config = dict(
    n_layer=15,
    d_model=96,
    n_head=6,
    n_kv_head=1,
    head_dim=32,
    d_mlp=384,
    vocab_size=2048,
    activation='squared_relu',
    norm='rmsnorm',
    norm_place='pre',
    norm_eps=1e-06,
    positions='rope',
    rope_base=10000.0,
    rope_fraction=1.0,
    qk_norm=False,
    attn_scale=0.177,
    bias='none',
    tie_embeddings=False,
    parallel_block=False,
    extras=['value embeddings', 'hashed n-gram embeddings', 'capped logits'],
    init='normal',
    init_std_qkv=0.0531,
    init_std_o=0.0,
    init_std_up=0.0531,
    init_std_down=0.0,
    optimizer='muon_variant',
    lr=0.0127,
    lr_mult_o=1.32,
    lr_mult_up=0.785,
    beta1=0.9,
    lr_head=0.00576,
    warmup_steps=200,
    schedule='wsd',
    decay_fraction=0.631,
    decay_shape='linear',
    final_lr_fraction=0.0,
    batch_tokens=16384,
    seq_len=1024,
    doc_mask=True,
    train_tokens=116400000,
    steps=7105,
    dataset='wikipedia_en',
)
Each number is 500 + 25 x the weight over the matrix's rms, rounded and kept within 0 to 999. Layers, rows and columns count from 0. Numbers have three digits each.

# layer 11 MLP up, 384x96, rms 0.26, rows 58-86, columns 48-95
539509495526473484526483486512512520511486469464495492475518505516479503499489443500517519528483462480469483548492523514471537484490519493535527
513480541509484493510486495506493520511509516452482469501526513499497490525485516491505485501488519527522508472496529498497484521500497506486522
511498512506504511505511505500518518491499496501507490492479490507499518505504518503498490509489505509498501501482506514490501500488507500501510
454492501472520466520463488492485466451519458498499479505471497491499513551508523520485523481517485521472449485464458482507498468485480512503493
509523506488561452488517469440503498506434509484474506531494509513469528495504483485547523491488511467499492523490570477486522517515494497472533
502471491471548482509495471465569483495500538536446506456547488541545540500492496505508477501529485483522547535467415513484520503505512481528513
482498517511493507513499487490482474528537480510512480501484508506484486490494503502472527511523461550496477482478504528496526521477514518472498
490516527513515499508510523484497504512472507501513482512481511491538501485478522499515490497500520483490511514492479481514474516510523515493502
492526533447487499481456497515532509498510511524497537486525480517491533450481485515457481515484551570455470518519491458486503495496453503511527
505535499458540486477477481486519520521519509512523514538491461535474534496437505481495522456518489475494505566452503506514520493515481473529491
484478501450512476502511486522509483467512504499527509498537461525478508495473500497502519509511467518505500529490505498518517505479491522486512
454489500498476492468512448469490506486490509502489507492522496500508490508484504512524488502519499484513512488484520490508482556496467494505539
479462531486521508497468534493534469524410506497471527488498465488492531471492456474513491526506515461552508501525482476476493491512498537520494
492571497505492529495496494501515463494523509467543492545484493545499533532500542509552550464548517499512486503522466534499520492462493555518519
497489503506501511499505500504490517506503511485490511495491501508499517497513507489467501494500506481490508512505483489493509507513519507515497
506558498484496513506492518502501525523531498495491488486526497503497502509511525531550515496497487506450485497488526509525491518461525498540455
461489508491494479475476510476505491536453495545528496530529504530545515530458501562507480497510452510521506520501481496487507446508490485524496
491498489503491509496504520514496483499488480497493509513496472487488493494502498485503502507485487499509499504508507498498484507500485501491505
498475435430457548487503478508506544496483575486446506512533531516498526496475488469477486557534488520514519528511521551499510542484524512470494
428462485510488473546449480503503466526463493511512536502495507491564484480429507512470530497491462507524524522512533479523453515490501513502525
448471416478446508493478486512535465519474545494479553506491546537488519492447521500491456498441556515540482478457505494543512495493518547515514
475502502481482504513469512500538556522503479541484502480485523488488480483424452459467463525509526487433442516546496457513497499493499552509510
484477472487457516512454527509559525520517503502440504534511509461474505507483471463514523501540469501522525525457522506473482511456450491520475
425467536502557453466497510529455500493494524520486466465548538487487511475466510540494491552521485499440489536502592482556491488499475538475517
508512507492498506505486491494499493498501499518490498496498516507498497509503502487497491505502496491483502496504498509499505502484496498518492
493514530510518477510523484558536506499454486498480483535497515495502541467478488502508461478511484485438483463536519479471437521541505480473533
474515585501518489514507514534465495523503536462470448570472484502500523453475477485465530480531491492531505540501513479496489517485466497470523
473511493500502509511495522512514495515502523501527488501486468517484475508541486467528465510500511535493498493514512488522504523471477511478501
418503484530474544488501500497448518489480519565542493489480491546513549492464499528520527454515522491438476565484518491495500449431532493494536
# layer 11 MLP down (transposed), 384x96, rms 0.0796, rows 58-85, columns 48-95
498473471568497539486462469526507486430494475474505495468513542528477492477472472505496518472528486477482555485526493542475494495497462479554533
500480492486506533492502507474488499502474492512505505523494481488521487482499491516467468490535486509512495484473526519481463524492496499520489
527502494502508506488502499496508504495497509507493501505475495507509497519492515513505498520501495510495500488484507503503503509496506497503501
496505522477518452486476517503507495497534466480453474576511480500498514529511515537504537484511490496467458435484477461502525478494508487495483
496504513506543541446480445427518543438399486493490558485491484466509441479543472452474502559485477478478464488536493510487519477584533476469551
443493539508517533483523516504520511527510464544493510461522507487517511546507479545497465554496481472577527522480479504504509550454509482485456
485508494514492525502498503514484500500505477541445490495497516519495495544500495495509536469550523502504508488513483485523521533482512504501509
513501517505511523494482518479493495507483485525492516518493498491518490506481497523473484493493491489483502493511491512483484500544496468468471
473512542452547508508543508491516437473512488465473529522503501508503503501497477496528512513505526488480495465525512491550519471524508466490537
512501466493462513497498487522505476482524529493522492533469473496509506497534511470506509471496485539491488467475517528519567560591476442484464
473484500478505529498526534488495509475504503529548499492510523500507513532500517517515476515514469519441501492484515507520479505513520512492504
514475508464503496487472480524497509463497496492511509533484505501502454495485498508490487517506505484499502514486473534493508503516549505481513
500495484494515516462527490537523492465505521498509496498476515457480491496513482502524528491479477449506523507454501511486505474561460477545463
500492505514474511518486510528497543471501498495527517472497484522508498533481520464503485471514510490473497498537449483524450483506547504501503
504511501497496498481500498510496500492502496484506508480489514512504495509504513496498492503499497494503507488508492510481496510506505490497502
496516512467520502498507535502527487467546491492520521472499475449461518492497509566509505504495467494494468482545525476497488485506569461484498
517499507527482489481486530510511523470464508529532501526503516573516540513513517563522523471532469504548487482527505516520482469491478501496545
495490486495497498510489487505490500510490479493509492498498488494496487511507508495515513503497503500475490508479492491499490510496514500501505
478441505456507523547476554470504464424464539454500506478526502503474466502472550460505516509519542537537523498524464524490496493483589500474486
537500494510528405555487466502552446495471486514523545522467486483537490458488479489494539489507493501479525486486517521531508533489526559519459
465486462484477525550494469520507527462512571475462546521475556497498487481500507526492436499516535550526472438470476513460489502507525471505506
500523534426537525502470518491464461473513513507534470495522467502461453443483559476469480509495484548507476546517498447524437516524529474466533
469447500489488523494539465487549491446468447520466522535483470449465466470494526508451512442564467541464552486472517551503485471526468461482539
436499572499521496534536527423495505454482509440485489458500507435507508503469530469485484575526505492488525508498523485532453426523503505440452
506506492509507490489492503501489510497494501511490510502499502505500501500494504513495502487504503496503500501505503500483514494483508492496514
477523515502506457452511514530486524511495518476479568504524495477470554491469480530527472433496482503526479521507474499465523508553469441503485
449498526530487500482542514519425515534526505501486468561492494516506535487476487491482486510476472509507487491479510543487517501472487497485499
484511507472505495486481484501493540538497460491500463484491498507493479518465482479492515498488494465498486510526529483514486510467514498493510